Each number is 128 + 32 x the weight over its row's rms, rounded and kept within 0 to 255. Layers, rows and columns count from 0. Numbers have three digits each. The size before them is the row's rms in percent of the matrix's.

# layer 10 attention key, 128x128, rms 0.0948, rows 77-102, columns 0-127
088:067113160156147116148106145150139095100107191130121170073130154121098111153131157168191129113151121132056084129181134079148164149120148147119116127071122114188142137149125167099152063139116113098155136115169087150111152114104134151096146116140098106143141104187090111181136129137130134158114141151109154149132075120099090142171190177171123128110141128180103039101206146119154049120049
091:153125103108111088154140119133079161164118120101170139139120154171145107094160127112100136144140129141107072184077134134155139099166146146126114129093094174114134097164099134160128166128120179188105085166123138108120139098091100125075076061180151113090098132160139136094075106150062162153134175166141152094106083191151091076085128182115156177129136177089153106119145144167136143099242
084:157095073119074178190171126109094148121166187118120136107116143097162138185195174140124131106140168164161145137097083110110077163162120101094093140112099113097109134089127146169160133103162117142158160086101090134135105178098091083098130100166151142130166155111128147194167166114099159171173141109123072120113124118104077189057155156158179140111089143106112131147132120102166094039117
088:133182159154143120083140106193154119090090167099103081166127123148136110101154160104099118167151129125075116129089147122108115161154125122135173129121087114167140110074152160150147101095161049123141133156127144143118119161067080150197128127145165141055117092059113181123210128149143113119134167121154120099151100171081092108135137172088151115141144100163084072114076192116124123210111
089:100128081142114200176103088091098132077153187139192175138102127147153176131123152140086103115105155183132156135130130089166129164139158117167107119161103106157070153137127158100190160150097121141155125150141176160137143070169088101116104142150149132143100124133125062130169178140113118089157128116132193114189150121096094055127151097140172175105174119149149097088071095110089118129049
092:117092178094087122129088129168183194150128131128058128119144119102039128152100136198117103122113114105142166117133089175110114120108096152106113112159120144140114130139135116112097160180097123031107111146138118133125116144175124153055161228074133072168127139119163140142165108177110143146083101113192132156119125138128180126088094083164139221134108092152141120139152137125140122120117
090:155213141103146099139084140142122110128118117131150131099072167116172149155134162111124169120133136089184155145101142148189141091155157115135118127124138116069133135187172129148164201080147144131126096166104077124166108123153160122119075129071155110147126115096073173094150133148170097092222106125167088136131174112173096124064135157112117073185154105124163169130200138154157078125111
079:104087128154128156109112155140112091101147155146096099117162168141094144076199125153182095061100195133117141087106170148136136192076184110104128079115138108123144083130118091174134154058155100136134101138123085090091160160128106082161144133176187165116126196185110110118160131110084082106140199095151131144134125127127108102139117182079128125074185173171124096093118134105158102120117
078:116095133186122168157188178099177157126133146121089162097130142161150147151134114079144143056135130107100132177121125107117127128199178082101147173134102098201087104110124096138186089106139164097145141095134169109142135102142140068081134050106133150132101134105073147176163094090106113134142145072096144103105186072102138080128093131092118119095203154128178112115112150134121076092115
082:144128144146192096081153128149133108101094112098119173129157152089073140176134205163075152132139116126192163152152114095131096131150168163149085141138114191113137109163139160092128162120158212062136135113069162147159152138148144146101171166138123100136179193067097083139094122116141171095109119142145119118177159088168167188175157149181147127076160116116167097108138162135129166134116
082:097110113163192152095088054097149133108141144173111197113115099166096115123152156152116143136085155121216107153109151150129141150069112182132120130105157132075119073133129134179161080159150124171124134138152162159052175081112175141175101221112136079078118123161139090159117119130172090110124125109160142187123144105143124144103125141079110140132185153111124093123191175140118105110115
087:118152094147123102126194219146152088080112114099130127141115104058169150072078178153111140084142207159152094152156105110141140076096116157126143129143124096116168143151109063111147183117120061103168075134068147110138170161110129149127160141179146179133165149129101114153155072122121116118114064162120141098121141126141109152084131188164084120135145128111150102155103097211150114137159
092:131190174117119129112094133124149143107136133133074160114080142135126198154098138126152197094140094132177090090127100136164103131117103060138078141151138136138149212145123108148085129174137135124141147135201117117120121125131179176176094072101088099113169150095091131119169207162189102087169149142131107142160091112138123127112175111151103141196130154129149131194080110066138110187144
091:133095099154162178111129105146134111103155140167052113124173132110088192091132116094089109129181128107126114133099173128069156088110099153140112109156152075101115103126189113152133126110188103069142178169132069085095098153092094130078158140083128159140145097126126125152192124099140128197066103111087086119126126110105110096082146076138112198142173163097161136111072113154160099085096
091:127169117095149071173069127118149197158107108118135152138173092100111079151156104111085149193157128119132141113103099100064142112138045073179120097192128115166141129117120110097110175171061128088107124171120114206120123137131185150144119135120071111134085172120141162119096113075129146127152135125127132158129148105128125130072171121168180086088144157174132135101187186124109073137144
083:079076085170150143133168137073096197149124128147100106103183088139114135120193106127121177129067191142109147105051148069117136146146166096131109109131155119099109151162112120144197076096109119076079101094137113119085193172123135184141144113123176140140117116132057075097154107132096145127115143080110090142105065124108146155173087140153148132101132105134127075137109142175150082146094
084:141088146130077141103124108083135200126179116163127121177142156137160084144126129124146191108120110162152167129128162061116100160114092131091110138124120166094159124100122089124096120062120148179168116172099135126162058074118131124137072169128129087177048139161094133137130175136135078128118133166176052103116166123141132148151146061101148154116075122124069152150135088134077194148153
088:104132100169103173160120066103175159144168145125174135113098113170115116222126129105095112109083089128132184139107099091113112112146112108108159123181179135156107113115121070183144192118143093138071096127158115127107138105125128154156104121060143148073148112118114121080099138190126131123123123078142152135090156125144112079150103139124178134085061133120084148066147122175160148023161
088:070148090156124105148096189068107133157123104083135125068085078078156126105166100147086121135113123126103119129142127124105158130123180152164070132144087131135111138126111158130111143143027104164182133112119145162127110142152104192141130086113121124133111154151134141154099158118034128157098167124175099126083098063074123070122190117080137139139069188097062142113148129140106116078123
083:098092172134128104054107100155096118087140135116099133150158129161152131123164105175120156134145111054167208148132126100108135167123157163115105127171088092064155103149122067166139096116155099113174185090035131132130162120156140106109157120146152144083079153085118176169092126114130123127163077099101154163076147153166129142085122126145090104147132162149103049075121078085147110097114
080:171115139102120087116121108096164104124105142093127159166151078140126153094128169182084044147129128238138114129112065112155114141150107095140160172126068094121173160071159118170157120160081170155096100136068096106112162117127124084169174109179169110113142112076096106119145134114120095137121184140109132086138150129106111134101160151158128135135146162140120147163191155179157207155089
090:115095137168123115103138221155136110109101139092110102072096126087135104144139136124061120158137102136094158107134109137123153139185079099127127124128112071072113159166113118135119126131138146116158155052105155122155107082102108130114139169165195153084173124078087145177149192162098132145148148090151151144086131086089135130081118133195088117124183173127211092163138114179154148079078
084:108158158099153074113122084127143149151147126127211220178135108154125098086125121096131157141163099111144137132117181126154141106187090144110097137138106181110180067126155135128121164214095091145111141167123119107100111148195168114118122131122078137183181086150090187147142131158160147093087145152135166130093154073176137167129090139194111102126084177116115158133166110131167136098158
084:138096157105190158078127092161182189163167136110080155118052168123130097137097065137169123157096126079109153144132110144134116114116143091080097122117074144088138087147167114101118109150077110148101092139179111147142079121112132145146080166191139152132051080073153078137133088119070103076081153151106139155168107123140094117161102161118053139177136100176109121119112148122129145115159
082:148087129120136158080098113097092187126160144153078155085126157115126135111139095142123086110128172116124131125121096131126125167141146083110141156129135122161110135134131168086114119110153117206138169093061149175153127124105098173130129142153137099028109186122128087135206139132115089096132118129122176142125110175182092075074127181134080179150147128106168032163141134158141120159045
080:130122114052156162151156136103150162079134110137147119130160148177116151112153181104168124096161102110164148150146132050059106139169181163125145157109061111125123153121140184136047146132167159058109145167152132121112136127122109157123133169088171122078164159105054116175085150149153140130075088101165144086172128140127192077136123085100148114160139162171166135143083149165120139146091
# layer 10 attention query, 128x128, rms 0.0893, rows 78-102, columns 0-127
087:122105149057183091074115155111210168128095171158076131123075177135150137134093160151103101094149139119139107095071164155100185104119145088113132091148052174128105139163120127123123089116183150181173150144111172153073150104138122130124126121162133117095146121159095118069125127212134143148145090097093122097114167142091093080099141167152115123141145075131149062178169113177124142116129
084:160151116117109150170143122137112136131125110094092088149118083130179201156147121162129157169122123131135090114130091147195141197116119165126140100089080138159152126146133148109190080089182097189098133087101145158105102117125078104137146088167127090125132136100148092108163153213158115135119119132136090117107163200093107138048208084136151087116085107186100139073132084145092116096144
087:178082160161160126102138139170130154146087125144085126196120149165139134069151118135091076085139139172108147149140151127144133144111131125116135133102115093149117142070148139113139115150124126092134052066116108156122144121080153137159178115148112135073078173087099132151166158115094098128123162209156122178112092203106131136109105087070161149093160099118095084068134145063177099047155
094:127167141101088111140122078119116170133106114121152139083089103157121138086109113144101139145078085086141213082120091049135142179053159086105159121107097139188063178149154117128102131124137113176140118105090149165162140092143169112108145143067196094071117140141160078181096177103120171130099115158094108129178082099101123101129114120162170124131105124091120118069129111078086122123132
080:096110133132103176178137169182104140139133146096150100117107090139163126183105098125132082086131126109167139146124092142111147090166104098179131085172135102121188148128098159114164110202128075061117095141148160101167085179189136148070108167107093159223159133142142100071143098174121112131096120096175170140119058144141125125139139143206148098161149110105135126154137125197152122142127
087:106197098103189103036150142130115166164090173128109171157130137123090115122090097111124114189072106138203118161115096123177166086075091170124140095092083104136120163162155159157138162170148155080144116142164133098160104112142183165125168149156132158113106135164132191118134076115152091158128164186098122103139140095149131138096161184154094130130145115182118190177121106141124081105133
087:132131180148082116075118099149138074125102115131114139137108151132109134116185151097117154125126176155091138128111139130113064175091106137126124126120098154054184113087107087105171182071169125137123077070139120113060147145106151098155118154176161131100118133154114130084139125067115162086118156076184151149098108131066115128138110102112073141023152174093104119070116121100104096102183
086:181160160155169069135145114081128126140103105147097157062155105080155103144095087104112124142138111112146158189184147144185135104129134173062092081111176110161120189189140097143152079153149144159118083051150148118133125163097073147107075086115153165081120155118109091151180072162129117097131114105143148073154155153132125113150140124117112096158161085121109126096104158040149134132099
091:188117069123129100065152149157169139127114130101127101050168182164104145104122097178147145091160114154128100130126109141092125152136085114179148067070108144190095160166092091142133088141132168117132160171120113088163144143073120136115114167127101101135159186093104135132199129128138173132049079156129129147103144097144126129157157158162164093074113109080146054129145159170167149174125
091:072105083135137159197096055107091186100209154125121148123137129136104150112171081110126142146137123124186144147143127138107143129121168197140083099107066153093111143137143127112096159176118108147119096097119131061108132195111171147149103187137153089119092151150146112115092148092078083107122145104172133164063164082162133120133148156124132147133152200099156171105189081188133121125107
097:195126094124220161114217138124144131126158108165081112147111161198158090124126123116087118119127135104178079139132115123082185127117042117118123105137099113118101087161088074068218155107126114132164135121148120144191110200139110132161166106182127064142128103117074133104154096109131142120118088122114123059138127090131114117158119144129118125130125134126162045114134116140144136166117
077:127089152104098174107137133116127093138124087147042129096103181092104176110149120194137176139155124178145118076104085108147107111136113142096140137137130091111105161144091085169109049116142140125113071139165103158159104146092128111120082102096179125099120108114106122130139137168128116155158132166164120146113100155122152145146187166197152216125109102098119122201096155045051091117123
081:154187151135120177138143150104095087186140049165165181112110126135145098129186118093103089174141103131075116171074134132157112139154126125153152115084110102112153154120140126084126153102112136153173154164136128095187156100134134102145122125100089202167119093090055168134182133127114105144141137090108129168139143069132142124148117121091110143181097150154132199181077146091209076163153
090:127090065183176152159150177153182155133122128102124149165196091178114102124159126122181186151132165127114111157100133067082120109146073114158185124169195133205138155135157139112152095131074150108146145168109185110094146136137154079106140168136124222182151133134104109127131127116082134092126080086122077138135096108124144160115155151144190107122120090161167124090159101117096118140146
083:087120128192133100154151147099182151135153193144078129137135098184114164099147149139115131111122191127072159135061091119188151156113150135141163082129171169123132162173123078149114126067131089168132050121145131145114097110127152111145096130145151173152157179102159108124180117078067164060126185104156156097139138136065075083159145114125103098093125091101105141150130145193153122134102
084:187080175107139143092107141138159098078104175107096098125105111106085127147180077108155096110072110099098191129131181108124141174108132080154163112146116144126139135169171128102153061131136120163110163129146165116137152091075151118164066161213132118101150184135115154110125153100133087109102165090134141121083135088074136127143147093150160098102171205117187111135061132166137152163086
082:190142124150089140182133103164110148131164147095099129130133142189113165206088120090084174148107102143148191135148109093119091108136150163153148161108141201096113155124131117187117160132176138122113156164134163111103143153136168186098100138107173178112093113203108138092156119122159123090132166141134128104168196081167097087175096108152152125128093136139083160081129049135082120124186
091:109115149161160141166163170106109198106103092163109128101189137127134107110112195161151172092134116110121096132100135105101107102137130138105174143146128125136100150143091137090159132134033122115168087108091171140047150091177116139126106119145193105100195134178105076148128143150067144129162125073203105146102145106122117098167178187148163146093119114099088123134081130098115089069100
092:151125130175170148072122097097106087133198166148109083166147137169087122123134096088107113180097161129119154117194133110129163121102139197078087085124138160073128072142113051147119152102105112061128130117097157151149185146143139077089149118088099150109146201061116138090122089121176123115118133103136185127129142186111140159128120146111098120074176143146116101084111146074150099121079
085:177119152135132101085166146144143210098155071116092037191142151162147177120127141096152160089114137159145107102078102104141166131112124145108109131180078084133127113067171088133120209096121151217159189113106159102103161145130120055155130152162135156134170139110126194111160169111127110143079138156129144119121141144152152119107102139162106147073171088128132136098146123127137132191118
090:181130111119136109101170140119115127150168129107138047109102170161101115105143096051117107137154133105161138100140135144131147100152114146115172080123164127106146133168134118155169099083179189139153051094144126133151137097135151164088055159134096106152130132156207112121178079120130131101164114096114145122043171167098161112047191144131103127047143144149128106145133126145076108173092
087:081139163072128126060182125141169112123190122195167105096162105141044134118107134100157094124108088103093102172150154136094169082142161177125138101129118147126110104076113159188164147161098112101168111170095153076127181121143109182141147130123118171153148099140165127097092075135141127118092129122099108138115178117223084138157129180138143135135095123108116124160116141194121103188080
096:104099110127155108113131102072158136151177124135096151088113153176131103169044042122147121062136134142139110129108114173160146098137107083132139173148067178081069087145177157069181117116137130101115122167138131092084133102130109099137148150126131145116088140066140062048204100131067093119089072134117171157108109120121173136116123169118134155118122103111142119082137151151099097101100
090:108097124117148113150090104173185171126122124152127055109091174119207145106143065104068164094105117089125096147172115123122146143121165153121132074099126142156074117132146130158145124085121196081114110150125123119166136142066163033088134114078169105085128140069114129103169109131145124124113102084197084117133161171132123132173097120080115087086167134177152091114140132137122116081177
077:111109154094172121199167127075105128142144130128164134149110184110118165121069175152205165142177143165147203130178116060124116094193081099148135183133111080132148183140138140120083101122190109091113137154154102139190145112135128092175057177156098142095153158073106118190134146137131093106116144119120167097113155100128176111154120085179136145148135160116111089110092139140141155116125